Each number is 500 + 25 x the weight over its row's rms, rounded and kept within 0 to 999. Layers, rows and columns count from 0. Numbers have three digits each. The size before them is the row's rms in percent of the matrix's.

# layer 7 MLP up, 512x128, rms 0.308, rows 248-319, columns 64-127
096:481540481459488509501488482476490465478513522497515488471469440502490462474508503487453519505491493471477486499428519543506482491488528478509504514451469497497512472481501545471532474528497504
096:539494485505461519498483499533501511515522495513497500524532484496506486523494526472516515556513478512510519478509470491451510517496445462497508477506484489509482508549510511510556500515541495
088:456510540489496516501505539536480468466471538482502509504481495479510507500521500503500491469532558474522511502492477477538459464516474536516510479476487502503491541519500483495535479484501523
112:491502509498468491521485491541495521510479495497499504519517499462489520536470528524533469515513519505480477503477490503520515511527520463548500495495481478493492492501506461475521450466517500
098:519484485475496499505498521546497466540499485550508526529487553516500460503496543475496490476527460482505478524526508491508469536463497473484463466454510518483494497465528518493495510493495514
109:487470531495497475512507506518510506492469545501486474467462496501516522467516507466499503471472520483467499490482479526486499475505494513445503511477490537526527476505511454548403497511476511
105:466490502502491507545485508533491485515544486466522511487549505514513486505459533492511479506550530483483461498489499496495530527476557520494529512554502525477512510494548516529451481511476529
106:467483489497505477488544527480494496516529507493490510471535496435501561494482472525526425507479515561493498524484535508497487514471460518505504505489529511469467522509485527496475513506480524
092:499512498506513495469468480464497529458550529504494499455504510529497512504511560472560498495537501472516482469487521522474515488465486461480518524495518518460543464492546541524479504498506537
106:471500486509527511526496491512511510563492497491462480523489480519522462454519480488515503477492519497494557506475482517483460530533487491497509471494472496449489539551484534518505519516460545
102:494504508493486489492506523515521483506470525489498455508531484550500472513537482522494506528520470510562468493483517510488507510539526451532481558506569492523529490482504511492471497483509513
099:460480481478528495460523499510500513500494521483513498504498523476528488523499512539477513475468506496539495511490519502531537490519504522484513486475514514515510488521451554470512523508523550
100:514510493513489474502487497509500454502484578514556493500471488523473532481537506476500454494494519504552500521521505515496527480451498541488491509529549501479501470510536521494482525551521497
094:544523489496499495509541484522526529490518518476526489503479525487516488498530503514509536465562501524500430548481512523464466491494499487561512512502515513531494530497550510458486461508474500
093:517489524484509550470449493467496526477546476514489495517504500546509428515542500532493492530499504494536461511534500483503481497470494498524487506500468501581480481488521499505528523529476540
097:526520494488514507476533485492545530497483521522519474482472504488515510472511502511449521511510515482508525487520480487478494525452500463506483487545520514502523514495468490479507510500523490
098:485504523477490483472504550534467491481489488488474502463542506496544476533498530494506491511564553495464483507489496523496517478476490497454503472521509487530542508494458483546482493524524523
098:509514517459491509496512490472483493549520522518513480537518463496498502530499494538469548469473489508535477533442509456428519514497487508539495485511532544492513502474497480482520476492488518
097:512463498483482488516493528481513484498525530506492467479488556529514512500532516526501512527520497489481494520471514516485447507459492482517517444489495472496490523548511493538495475496541504
094:464494489492451533518495479477520496510508460493540508478472452475503492554489542480474463505503533540506493511479497503473514490514495541529509484538534485479542490542490488469479510514508452
110:510514489516544495544496497507519449507488483526484570509485517499508470487493502517528484512518493541480500489474495469529483477516493505479491475497496453515470498494467500505474521509496537
100:484529541489497528505522492486471500506500515492552485465500485542525487504511542469483458483493463511494512498500484524503493469456473477494488494520511469473491481482503490442550489511487494
100:512478502511549525521519480525518489490471488513481513523482502495469521496512528520532501465511478513523487543492488511534527479523547526501534470473477455455465499522498546514487501557542469
097:465490502492491473483517547450510483499483511529536484486469469499501466543505498505485479531487493505517500508492462511495485462510541500523524544481560479536531436500468486484476476530540477
105:477461484459500500445488511524490538487539504531454459503458465535531465468531448474465524491497514515493530497541516494479526478509522506492495486527542466488492501464484475526485484465493512
095:504500503513523497534517436500501478552465527484509541485490488553479496488538510485476500494507515503499521495516503489515497580506491496488521524487529472507494522473490463502501496526507514
115:528510503489498538536512550511542490525466514442509513493499505541477495517504477504504523541515513502483521428466488493523531493463515519516484484556440468498498498471539480493484498472481500
088:492501537503483501487507468482520488483494489515492510493486436436556519489472459512535460498514533536474507512496470481486498493426461499484499520511482488487502512498452476520509469492475523
100:510509510472507520503487505477491477526526494497468508491538512481502471505520497510527486495514494564531538495537458496522423508501525486522512506454464469518505513454508500475494470478469522
096:517506534490473499479521538485530539494515476528484474508492485511503469566536469532495480470489482452508517485485443502491535506452482489551518516554452466498454497522483529509550491487523457
092:530489509530516524500443495478514509502477500529537506486445528478484554480533474480491534533502468537489452500510464529492458509481460524465446497499475500468506549530447524503510522530528478
103:490511474450493510559508506485521538548487513509485500536520452498497519516435511526512487510519478528490472477534506468482508478498510517509487521489513476495500491460526488502499526547491527
123:548522498479449509463474498479498475506553511512465533511517487522492534509489510446510508487506520493505460506491498520522487461518482503495488490542507546483479504489478556514507503505532514
106:501499520501497459503473466446497497514536483490488509477539511515446510489517524497443510498501511550480534531513428499503504514493515478475504486502464471484511455528503517501489495525477506
108:516532490546500497509491489464485518508554486499472522478494517468479487455539489526504549483538460481498482520492454511482502505479502522502509518533512507475534513461471534529505491460503486
094:477542531516510525523494464465523480483464503513472502531489519512452486514505486505500491505500478468528472484485527461488437522515508504489535490489547530506494488488550513513497511512538496
088:471469514475485509509517470499485443540514475500483540509491503497512525509444488502497491511490508476519535507512537529526513512489515529503540494469519523572468501507514493506536534502483453
097:527553520493470504452477458542467469494478468511484500475508507482470526469490497484508495501531499530438540473490519563520520533512504522493486485491456503546501488520520511527525460452502528
096:461507518513497473443517487458488496496523530462515497488492502545503528486501459475450520527476498488533502491477486463487469485527458471549510486458551477472484499497469470502511490502494490
097:519456504465544459465556496505490501475486523501496524482489511494522492494505532479530487498487524529511526534506507499511481459538539467539498475517493501507496486478486517488532516509458527
098:539477484466473526524580549489504534478517498485490532469501491492532456480499512441501533496527513491485510486507515463510490469494488513467522472525495507491461471482461503464467529500519528
108:491541494551527493446464517505500508532511502493484498525493497458489480543497528533511490469519536505520535483491480457458458471506513517481524496507456477493497552478504538496536481566451488
098:542541481550505509497462468475487502506477479494520472522483483458531540524500479522472489500499522492459521482534505538531503503484477466475548460454476461511483508529494497501542512543525480
110:538482496483470489549501479493519450528513522465505474545530516491536535501519524551492470504500450529501492467480495481499470471485510502502438513494521484508467525491498492490495520511499518
098:579475475554497483529539503498478537501515539481524512491502508529502498545493507468527499490487519479477460533471498503479495489536503469484523484475451511494516496485503485521525487527503522
093:469467509525578484512514537525483518560503537514527521553483520454516488501535520490485498481528503526491492497513492510491482499493489501532482540512504476526452507541470475483488498539522502
101:454482554509497503481474491489480501483511445554520532463479480478517457500504502498491524504525502505532533515516522452479499424504508502474490466491506500478528451510508465498536516554505483
100:516476478504529502502466498505524508503499514498520474461464504564513527489479510466500505536475573516480486504517475495535471502464493495505468466446499457477524484483511492498486506523506523
096:491490518497522499489510536534519478490488529470463529482512488462497536535524500462472513515441465497483489519510467479495499494522485507560516535508502526540517490509509483477468504508478520
092:483447547514514495502503510524496480525466490467440472511536500490522545473537490476450492504513512475536486541530470514496521492509531570484472512488507529559483486493495508497509527462457489
095:491513500507488494515482528540514466469512527519475475471528474555510523483560515477486487509496527505467487484538471521479490525472513534518516521479542515533487510505497499504499520521540524
120:509513596483510488468485502528533541477489505516470517491478528539470500445487528495479484538574500486503493501521534530539471520472496495512508486502473498469538491513527517491499495456503514
104:472515495495500513504497510521530511479475478488493519513469470451465509433547522461535492510461560511523508519501495507466494523514507507441548494464501527502506516484479517473468493517499494
093:482549492507536535499515499484460431435530486467489495490495534448483506511509505474511502503514477500490513495535480487517510506463537448513483478512497532506519504526478516507552523504487461
101:463537480532492470517510510537513508556476524538435524510509504530460493473526500502567517527483510474507525477513495522474461462466519515493510521496492478477506483507494503562504510500524469
091:485483514486492462512486476498485506477533487497539465497522488539530520530515508492513487456540515482470527464480490503527537493514499522491484513485517430492505520499555516525515463545505486
096:479474577511485473504491508524540505510500509463507533475494483489508516503460468460507547472506519480491497477448489518421481481492508480554473510494510515503474494492475530505484511519521537
098:460541518586521499459477503504538523514458538543504547513478501523483500476494441498478517498491500519489478514472492523471475518458483520479464480472503514487504493474504539488532504534512497
094:536485504503494491510474460495511491478498545509510542502498527471507546494525467506504490520522503504507501472500511505463481468485545529536520491504461520473501513502535505454454514459563476
101:491479481476513494476502450494514521471481514502486492510500490494507528503512483452527477574502459532529479505451531515493474492491504506446515508450526449546473454493497484523502492510520587
110:509510526450440519486476499484464458519480482520502502494486531515559485472548506480463528494531525526516514521502504507505494514515497483518454531510499532514479449516473496468509472486502496
110:531488474478513502503486505516462457508497502462511475486481512495477505532532469480550496481454545447506523537431495520474493487480549459510474474506520508444521477505527500487496462495513488
094:480494453507477487495480487494486528494495495523530518511470551504479486531518535496492536510469477481495499503492481518503481504544531513490478535470485538517529472504519517502481497522495460
103:485500465489493470530519501514478510496486478513500496504471560514452513457514517463483486504497522488529510493531477483471449513522483465501495557469523529508470526516491525494490507469466474
107:543505493497539451535488517515460495514524552480519497523495462499507538479499502450468492531504453498491532499521489490496533535509519505479496519528521502472509533521462491544486502497501511
099:550513513519513487513523464498498537522490479511519484500471486536506517468488517469516529519486489527500495521543502519517519508456515473505500511512475480513491502498525468483547464493481464
092:477544531506490493469502548484494503479453478455489480517434480472495498489532456518499517471468516502556510482467561523466524499517474485527484490488481505498495527495482475465503467483467516
095:510516519482469519490512513525527535498516456481481540488518511525527506446469486491546480496475511499526471487486525517506510515536516524480511514459470487502505536470502454502533547518464461
093:496497498508487574473499515475495516494503462515535473497532511491509463478495494499513473503523504516509525521484501543541496477478459536543515500523512503458485498509491456506547560539531479
098:478491500480436488532567465495522474486506463575565485518509487512491496503530480493471487443485509492491502485531520523489530505484489484480541512524498470533512469519493481523468489503479496
106:496501511524469487473515522520494477477547535507482540510550503545517535472486471494518459453498446484493520528500502512491524509528501525502481528501499449472499522522521453488482473505485528
092:487488459515538483532470491523474534468514514502493537493509512507492490525515495496512508518503501497472507543508507497508455426550470502497471508516503495489499463486496532488495437497530527
# layer 7 MLP down (transposed), 512x128, rms 0.3, rows 248-318, columns 64-127
092:497538495535505476481500461515478518542484513498520521518522523522527526452525530543489502476482500514473513509461467524488461506464493523493508512518481489535530479488485463472470503518499447
097:522508492459543461504492527498487532536515465508547500484509532500501482498498465563474482505513553545448482489459519488514471476533509531480536482493504551519490440534508488545500472440486524
095:480504528470508530518502500548471502496500481497487481509521446484499464506459486491501466489501489512515519477486471469487508496448484542482497496481485478488446534477485480537477501467488501
107:492564487447521489557512491545493471531525531467503460504548450479546471507528465517479507525534490516505492507518490488477515531501490487498517476475443482491485484507500520491539507529486493
099:487506456456470551463481516497513528479468509502482540491450494476482484510486496498523499506496487460476507498489426499521448455541486534490499520505465540474506470502528495509465446506452480
113:484480516463522507484508515522570512509484502541520494507524485502550482456511507505491502479511430472529474502476467525506499501507525536456493473533501464492454518530464480490471484489507511
103:533557458478508466540452494476473469505482454522521484541496509500513519533529514537502526507501518469474478534462506458486459489527535484490496495526500484492496524518500485497486494514523490
103:491456527493500501493536520509500479517521500458540472525476482529449509492521485493531473493527540527523501482550450491445462504483561526506513512510480480498492533495532512481525571499525487
096:476474497442502447504491477509475448519474460493508473442478493525480486534474525512475530499496532499484498515511455484503478524536481501511530520503489479527491486521544458496543508586483509
107:521514467535480475516527531514500464555516511431492510516496546522527551495549486495534489501541492478503491486503489494481537520480511486488520469474506525552528504524507478478527467529450527
107:498501511490510495476514488490500517472527516456525512509469540502505534521496513457489508510504508525480481445502495487484517470490494466492498495428504458524518489554465468506510522505492491
098:491473483503499472481515496510469474503474475540461554497511497489493487494490508456536489474566486509499487484494490455560486499500477464483541531499524480489494469462475505492469502490456511
108:500536502521487539491504482499506461492490460537540487488463525485496512505540527504482577569494503471463521501506516505498517540515447513533473499478497500484494521482475467457489511519565513
098:505473497485476514477529501487484525512528504497543442514473515532521438479528517497465517540516473455456481503473502521547465470487506518510488439509471481523513515534516478499500527541531513
095:495444454487529507543482496524510508536502463486522501509551491515505517486488509476541470517483485491483472527507458526487477470472495475525472511489509439501511526534456530504456508529457486
093:462511476461513496471493528514497508509499498467488539520475523517541439505438536449481464524507469438474476490504486489495515522507516519527476512517528517456536492536486489503498466534522515
099:510463482499449484523509529545563505513518521478496549489477513507519517499520480532523523493499486520541518498509518500474527535525504508464527529484521513531489516472498480497516482481478487
100:493498507518496473548493510476515534521521532491497475496483532493509540512456474494465523505496506551535504518493482466497490481515504511504538487525493518497481555475538501474509505477533502
092:494480462516537484516551527507441511512513461494476524486483486511496497464531499508512513481473487485500550514528474454475458485506508471494515525487511502516499535487492491503522504423513572
099:533480501479498528464479541490502463504527514499475497464520499492536511511546471506562480455498498493564477480515494489509547524501474523496505504551533481497482496484475497474519502495518488
108:471480485514516458569479507530508462524524481542519512527480493525497493472534517525500501479482487506494508554494494479482484477552502501529557505462497471532464469532483529478498472513522482
098:512481497486500458501476485523529524501477522492482518496501478484473492496451455547502525510453478500479500543491549495460522500497509450475481522496530512505529511474517502461492507474522477
095:540481502480515467575451491519485488524494530455481525539492538499536472536513494514511487505514525489476456515542484516489458508464542522519499466504494537510460511506501509486474494481496442
097:482497477533521497473554484472481487493506465471501477534537490523532505516478518504475535499528502483504476536488506519528523495539454455518512517514487533543523537467507549466480543539488486
112:490518484498497525490518478498495526523531446493533509566512532485468475507561507499511489502482455473525536525535501494539513500510547505488497502524482504509533520502470456506444477513506501
096:502507518497491498496453543552477513463549499476525521501548481481497484506469493484561492477525499505490488498519519512484509441502461507493462492463458552477501484465505494508471519545563501
111:512520495495467472533505485471488492497477514521500513503489506511515509463456466447472538493549556523461463473457506473526484468529529526548531528534441455517499470488496489519509497467498516
093:500536472494507461517495512502474503509476467491532498504470501507467524490492487529503501484503544541566508526473536506495517450536515493512519490474510560474505500444494529503490455491499501
100:513472528472532503450496492479462483481514490514523457476508534509506523493532546510479463491474475532503499528483510517534481559516520527478472485543524467521467514434498489502510482492540486
096:485533487497514498488511513471521503443506526502486482473482467497510472445462486494480517507509500511472478506525511552507534530513509522428465523471499492481511492473456473499494529559540510
100:466496494480532507541450489520512464482457486504526480513501473480499488514559506532435519502511468509467498482547446506525516473515542482497514510467511509510500488478464522505494484498494547
094:528472502517506522515491533513521509483479489438530464441531521465473498486445521469489501472465535462519501500519526445535485481486494492482487505472496512504487510500485534511506542435484512
114:480493499469555530465515503449492447459466527539539513517508493510541527531492488544567518494500510478493532468506534529540502466481467530501524502485491521492482497482489502481515517526544463
098:502518524515508453461550484467488537487498501532525509518460517505454481466479497507485552461503490474523497527515458469478499519495514525490465504478514487507467501472489463510466479479523476
102:491524527485487496500502514483490485509539424495458487530468521515452464459547479453476503577500464522506503528501499525522503491499505524495513507499518475525496528502510558502483499536497495
098:516485478540513492480442475489472500498497543510485486534474481486482533519494537498444554520498503536519483499472524505488531535485479511509487508543490540530522523515511492484531508520470490
091:526510538464509498522509493469480550513524504453508477532503508532525483477477509504540499514502496499537523540499493510512493500495494531532496487483518489470498526474500467493490547483492517
103:528450559497495517453522491497538517486480479541484536479498473494524509486499473474529496483516460513482510531509502502506508466515480467531499464506495524482493508488502519469573542494489464
102:523494518509489505503509474464488501539512518500491511471457509457459545481517502504487487487507523508481477512499478488552442502471479531467501511506506495516446530487481492490478512487495493
101:512512469498474523493525513521452541485491493526530500500488524529592502490516548482495442446516498495503542536461490491449486485493467541514487534502507479522511483476494495469508521501517467
099:541495485484506494465525509476510515535471447496476526506505499515481477506523505460530525485481499510504471524498519475558542456550506509546545459514498501541536493502526507514505527513499520
104:463499524517434470531493527507510501508530542522501494485540517489482533485512519497516543468512532490531507530489459480537475496514538519513510505538503532518426487477477529518474540484477533
091:520539543481460488491533513491546559522527514478459470526506487482514507473551515485470499472503518508505527507520490505478492511448520546508516529496525520506571490502539521524524488476502528
106:480487488516517479488506465515519493513558519488516470516508513460465488486487530484505520459502472492521492499512512510497469466438473483509523539517480490474503492484518517481520493467505455
090:495522497531472504510520472556528493477517538540509512488481479525445521511567477494483506514508510521470513461500499496486539471505511495514528489516483484510536473486562485514523533479465487
098:529531485458494495470461510447503481519494489508535518524459536518542477524500499519497522521533486471537500462484459476489516528499497479509508525496545483512468508525516473510503486534519548
094:476456479531527511532479502504432516516507503493481503475489502511456506472494468507550492529488450485489486464478478480526521467489497508517522460470492525509470473531470526523530488469506466
099:487486486464514503505518536475516530555472539475495479498475497496563462496469477467507556499477494483514491492545485506489474493515478518496514517473435503531547498500432525478491497500538510
092:546507538522477490479483484540472520514501519489483545490479495538463501490520496479552491501499487473502495521531505495467506510516543482487470493489550489491453505513467523515493510513509567
094:518526493498549480526542476520525518523500505521485511501554520500544522482476528511558574498476484465533496546524515508470496522531496496515498500517482491484484514475530474537502496460515547
096:489451519517492499498528506507493480541540525499466541524499480507464496506495485509510529504494502522507466529470505523521486481500549522492510494474516506510495482413531492482513512472485487
117:501449502505478537505493510508511524492467524515533506501493535516425526447469516514473474490474520470502526503460494482494511509489530492538479488517493515511508530503505467526497546454489526
102:483505495512511477497512475507471535525481504473497460529485482462407480493517512490492458491507525499514514490540507483512518523501541473508515514554493497476498473492488455458527470506528509
095:530530538488469522517548461451548508503495477505522495493463490489490501451560479516493499514507491498469470518541499456515526475534505492493542510492521519519499494479477501514470463517505490
100:513484497520520492475442486501497501460457514492538477490507484468480480514493506508530463438505516548480511524486514490491458466498486473550514482490472461512522507465509461520485508446478549
093:525487524531496472496452510478477520495540541494472515504466545508480496507461505501524481516441491535492501533497468492501495511480496492538469488453502492517557468424486517523492522470522502
102:490540504495489505486465526487523525470524483501455506477526492491534493504485554466485465455490527469531504491484491514490476488506471538522517504460495491522489469563546415503493469475525523
098:478525520514528484530472530479496484512548553547528512496531514506487523538479484467503507489479474498476501546516493508506508522388483484484496508491480521468515431512460481513557487504514473
097:503488519477475478495480516469518483473531503543540498513478482510575526483512441508491533550460496529492500495476526488510545467522510555492499472518494469480517473476506464524501507512540496
102:493518513508498509517501531438483534527479497470521499505503487527476507485502494475483505508533487484495503514455499497479462482496536500548477455521520528478512531549498557475546471494519495
113:494499476495466486493468525463462469480512491546506516490507544494454506461478480508496511469535505521476541483492478500511497521474524461517516501468505515485538471469490456534477489513520483
099:498457521490506534526495480505488493452489540485512475516500463543450462537477518493490502550479478532493481507478509499486479485476476510509495504471512510481517508488486498480507498431500492
093:504549487487505477559518481463493503485490495452490454484469493475547481517508511527508500541486544493500504453505533474532523485515457509461522518518484508496468542541527527522487480514527546
106:497495497484529495507465503515501498481520481497558537474502504545417527526518510531459469489528480514513467535506504487540536530509527540500461489503544517479513498458477501493500544484514472
113:514465495523471494490460500501483539542502506516446515511506514527482512445578520503496483535505518504494512514515497517466490522494514498515556512475542526444489503422444474488489520468505525
097:499470527461456497513469502485490480520511491498498488475473491508500474534485469518517519530484495537479521528496516509463560496498536476485474507468505485482520458490515439486447476477496478
100:518449472468509519467494497531531452529519507507522516489498492545511512475511522467511490496562511474534480495517488453469473497512490476498493521461496524496456470466499552489489500466473501
092:506468473482518491489543489521490491528516490519495538496528507492557475475498515482503515533524472490485475529499477500489535520500464502488541506532501492513475501515501501504470528522499500
096:461500504514497518498486485489528464500522505519499505499516563501575516531454520537491525503459557486546493504512543478497502493467499514486481531500461515511499497531541503518519508518515518
098:509506511501526491494492473493466504481503518480508503492483490503505471453508490493457521537549483464437500490555531482519469537507476502527487445471505504509488502500460522491487497461513509
097:487521501505537529454468567485486469479516486503497529492545500516529529465513539508515508533487489504503539501465511526509517508520571481478473541498498465478510497545521486482451507510525489
# layer 7 MLP gate, 512x128, rms 0.301, rows 249-319, columns 64-127
108:532494515496527523553520531498523521483548517459491487461538493464562518513492510512484558506509487504537541510511488483485484536486475456487506484527522509557500485496527513501501566501501527
098:463506508522514452484470444505481491465463458500485502480538507443509521482526497470477503471507466503470534507567465481502470496438519526488482540520496515488448496531473531489438487512505495
113:494490556474492517479467508520476500456498515495501517510485480476530499559527505482509455496519503498489499507448522558511516543492494463531515486506475514524457518500494486500516451511456532
103:480502508509479517496485516500480540510475493489507516486439525443489512523562500497472507493500475561446499525476497494547497477526503527492528561476519491511466532450520490468502487488546507
095:517503484507494480505535535491502516518503529472471510487524488497546514474487532508540479454509493541506465435503534477522476489463539488497506467505476524498486503513504507525461536483503503
103:493482475463479483498489525464517512469527497472483526408472497458510551503523523522490462499488453538487509483521510503481486520482480515476508460459493490507531568481468502413495503465512475
105:502504483499501547500476464505483480465468555475462502500516493536479475531514534529480511479544498473488526489466471498563501526488508471516467502542427468509530500463517480503506469476519461
098:496530502526460491468505472516520564505509529522506493488467452496516517516512490475462477465480539452520514503507535482511483503508481503497398480519514472518486480496477485471486502487490550
107:506413480509491481540510460505543495471465528521499470529478514483518491489518513505495545492498488490510489514451526503522493493472553472440515475482507520490502511503505540513525476496495478
108:545496497498488515503474524507491506492496494528472463490518484528523476512519519500532554509467438513546482537502512494462500506488539500544493537509580524483495469502480503461487482497501483
096:433499534509479489455480501477469507506488485492473503498499508498474491500516491495550501506510470493515489516550467486521525493503510493480536514480525480495510412474509560462481524443499535
100:494476527507519517459511506518499491502487468469510528545520503470508532483536546513501507494557528516499485562517463480483502487471467481532504499494516486515512517478508529490543501525502517
098:519468514496495530520514536456489498511517521499495506473541499461533478477506486490487484481515500483524476544522484481451506542465508509535503491512467559478516498523532529487508523491509487
102:525490493507495521523487508483541507548500477466541480477529532516501466438511504532513487495512520519474481492525487517509521524537515495505520544504495532507506505583492503499463479489483516
092:498457474524515517470509483506497527500446524522499523501502496521468466488499527520511537469494485496473484494481486530521487553486549521473514527508502519467496514459483490488489490504489517
089:450496502489472473490534505477549499533517468490511443513495507503523502512515418511482521486521536462519556476469473483467478482522490497471507517530507509523523510501502541488467498447456460
099:496522512507499477484519501468550514486517535440480497467493487537506526486513496460516494485501539483472488500504511532506520498486491472487542492495534474534544472528494522519501482502565509
098:498481498567501530488492481469525471504507493524550516488529479475520481476526511481497490500489503486536484450442500534521529497534521562508495473462458506474513467515462517509552499505469472
105:484516511522510453492486464469498493500485521506495512482480504481526513492493556458428536526498469471511465512493491536515496485521499502515515489491538510499514538546551503523527491525493440
104:487508470518512511518480486540463426515518502507488496505549501476551558473534511489478523495533467489470473525478483467501488483494474466475502445483510503530500472485508530500509501506474482
106:455514465491493547524484484485467481493515450560521526469530489458490498500452508522476508515485491484538490533452484501481508547506500510468505460496513520520528466498519450507503505459474477
100:469487534474480460532488520487479539495491519495456515508493492500500493504523475489491471530482465430511490488490473522465536491507468512489496501493531508508510499493541512526505524475510497
115:543493504490489516472497486511492503524463503489530477502514533505493473516496455462464520516517523466540505528454495476527504462451483488504518477459488539510487509521499530512535443480524538
104:492492537477501502472450529482529540503543551510462486474507436520566488465511478500483521452469514498482517509553513480484488465515464498518493534541510513483485475502441483522520493496515512
085:513543518525494471492479497532512539513500511499514500505491492534409504503502507487511470480528540519555528543512510496459455476499493499496484499492488512490485482516521496498508500504455520
108:527507473530532466520493508465482494508483478470517522500535497484506569532534482511560514478554534487504523498497518480491504517479497534458487510499488463456495478488491484473513479500490453
098:489479500508507517499462548493462510492508468551461516502510521463492515485537492531522506521501525536503458503526516494465484490480495535529530501518533504497533464473518524530520529493484485
100:504541483494543494504487509436506501497503513478506464458489509541498497504521503524470478499488503531519495471476483486550472491497551498533464522526514495492522539518493514534554452493442483
094:504500498512492461491491509500530543475482524526509486475521513508506539516499509488511480495507476523473476491490434539493471488485532532539494478504500487491466452489490500555529449504544475
105:505486492492474469487523519490520509450528558460513431492532463544456450437500486517548458510525528495479495557501479516487514515509459467488474503541518490477505505506546475486507516516517528
102:514452503507500541518495453544501471517500460517510560519502499501483515493482439496510470496509485510520484534476536484533523483484475479462473494471514482495499504533550477515521492469509484
113:474451533507523521535508503537474533464467495492502516484508471495520515516527530505497535475537488471556529487469488489503511522489533532503512494509545487532474496490501522498508500515524491
106:519495487525495524495474508455502487544492476462500522457490539466518489514556494497504504487463522516511491470541494511512507482481518527497510464476460537488512513512514497495557519507461472
101:473487495488476492507501524511481489442514531491489526524524520485522529523482516518518513511467498497516527491505520533489486488539456477480516503483453507564522494452474506509470471541513495
097:515488537463523503554518531474492504529526515442506509522534502503449473494517488531534483557521493479509542548503478502497474501512498507498500506522511451485474505563520532537446471515528494
095:528522502530475476504475526527498505530538521503503442520490486533484534462528501508511518515490512501500475499514473491494524516490489494530404519477515498477526448477510498513461444480497505
098:522509445507514489491499500507518493496491490488474498540475520502533480520491506529541511479456529518542485508487512490521499481475452487519481523458488494500469487527494504472460477520485489
099:492426486516515513496472511512502537479474482529506513511466518518534480543488492475535478503491454492433504519508481515499489507529506500499498421560446513532514468524501534482508503466499490
109:470557514539463524517465508494560512508492481502478497521490499515504498453506461538465584504538501488466491513529509528499539493491482510449492493509531513466495488508459511531473497477526482
103:504507540508482493556509523552488487456505521487505535482538474541514462533530509439528494526547483454523506501469489516477558508466479488460520500502541499513528496468492480504490462494523533
102:543500528515528541509488512448486486461502472530464478495452458513518484506524513472552523500498461450505500508484486502519501495520460509497496528457467510438506488506522473457512508491533529
102:482466555503495514465452499492522466475507527506477490485505530520496511484514499458459509520481486493503491519480528521484534487482542508507443491470513552484508493534529478546533519508540484
107:506522527471454487516514546521536527517510484505437494533506511476513523481498483534523480540513495499495503515482515513561470531431523516485486469507510523494501534506513486484428484525528482
093:495470482479490516498491511468496481465484484487517508471523473524539546547520539458493492499487489491520504483544467527497492514485529482510557497488447511490494505522468510519475455510511480
099:496502517474453527468504456515548491468537497487500460474542506576504452470455483501533486497501515482492486483446523484524516540479502517499493460477510497512499506491521494517481502416495492
099:516498451482452515475473547525494515449488510459480505527536521536468529472516496498534502517492469512512476493529538513520508522508481506548552510499509489564478510489516582507530509483469497
107:491492481528496492515514515493473481503496517501464490489521504545521477450504516473491505533543529492497531490473474537492501506483521483550500539508483489506440504531512527465479519516497476
094:511491498516512488477513521488484496523508494476505507477543537487486497536519471517493531486452465491486504524514477476486428495548465545513498491538533499497519537466462522466468485540489550
107:547507495454519476512516475520532478469491489520478484519516497484497483496453505495490453554514520470536523537554498506525511533510520521476517526507497495514540482502518496505517490481478478
100:500475483499486516480506495480464480520495491551527512533495506509493447520546482480491504506518523501534512494502556514499521493480532573473557496454495529495473467491510539462515517546543500
117:500541498503541518495514514493496484506540472500515505517498480512589487501533497478514531470521470542498490508527531481498478503493488492504490532500529517484445486481549488472463474537491492
105:487515516504540493510508466517502458444534512518499490459473456492533514518515458537530464514498442501522489506465495488498514486522511505519511487451517542499483532512516542507507497472481530
087:510534495497521448494468491526490498549516514496487533528501499527495504553534496499499507512499539458484474453470518469525508534484467529487579495510455524438468454488471467569502470497477487
104:524510510470457514506500495471541488495488505506512473485546498509523503509487505522463508481510499497527523522482464493474539500523499503522495479480463532479527518526478534463522530507481483
101:496516475558508495495493496503482528497479494497479469540483489477447485482505510501519514499462455515543498526475536507487470490494507441480507478476499554481514534475444479516487503467536500
100:499551491509529442503528467482489512477464501503542516500488496490524448478530500555502471541506505520458474503522441504485474487491497510466489509537474487513509522479493486474501475510483491
095:499513476501543487485466533555530545486499526524509532489459507519493491479547488482540518535477511497490510489469483501481499526482527504480459466496523496535470479479513507504490441465492511
098:494491489448485500526487477487488476467500489547495506506482508517509515508509474495504510509470491505504501500529471461490492534533506539493526507503474490573508504456517465504527507507506499
094:503518494499468461470518548481484534511502490481500526522501472530508456500483492521476519504495560556425491527469468513530506508484474491533489503508496546472523536514511485508510490486487468
095:503463524544550516492526479549492544463482493500456486510517485514475526497517512543478513509513489499479495507502523469531470522461508548460566489475496493472507528483466502506531497524485484
099:498486485567499521467531473508505502513492457493543548480484509491505512475491496520442517499491484548491529521490478461520522479504479477495511458439460508540477491509502519514481518496494506
093:525522537524491522490468541507488504510459502468470505475502503493497519473491486519516443493533444478545448545487492475476529507474500484533508492538497484535471512453504473501486487475447482
095:450487503530484499489508505468515470482503492436508504518465463507544453528462492532497513526462466475508468523461502496473536482473475501525474516514473497532516509507493498486492558537525520
101:471511487505459525533510509450544501471472498514503528527504479512492495478533432534501517477571478473513451531502490524476502521490536469512527480469468531461509514490491482489531496506506486
103:495479549433469463501485454507500497489498516515491466499502509531491491497509471541512479455497520518520519478506478498460490522471513500503533503493526549464519478504476545448469504484493494
095:513519514450506481506548487482514532508543477469488503463534524520514514518502485491469469508482509516501497474439479494499462474493550489557524499484533506537551475494492443501492497532533487
102:499517445519554502497493505526524491473497532545506541507525510501498529483494507493518496534514512518474489494503485498477495527508502552518543501512511500471490486499516517503488521493553451
094:490554507486513524457427501504455499511489521521494474501503513488522504505494482453489502495461463514499508534504476486535503501476510482506481439479542522481508479531465483507508495564558507
105:482525523514519479497503500463495479510514520504487471509510493502485491484471479499478507489479507510516492490478496492557466476500547495454507542509491470501473534481529519521507504529524508
100:526495497449529467483514506500507515472512541506463514517494511500515467518469470521527504530522500477506474506472514457517483500516490481476575469491457507514527508481535480526501479451487510
092:518480408494460492491499491518468494496503484490508532484515488473502501517525464476510487480479487440491500506524489512510520446527507497498534494496507485512470495512509510477513492458477454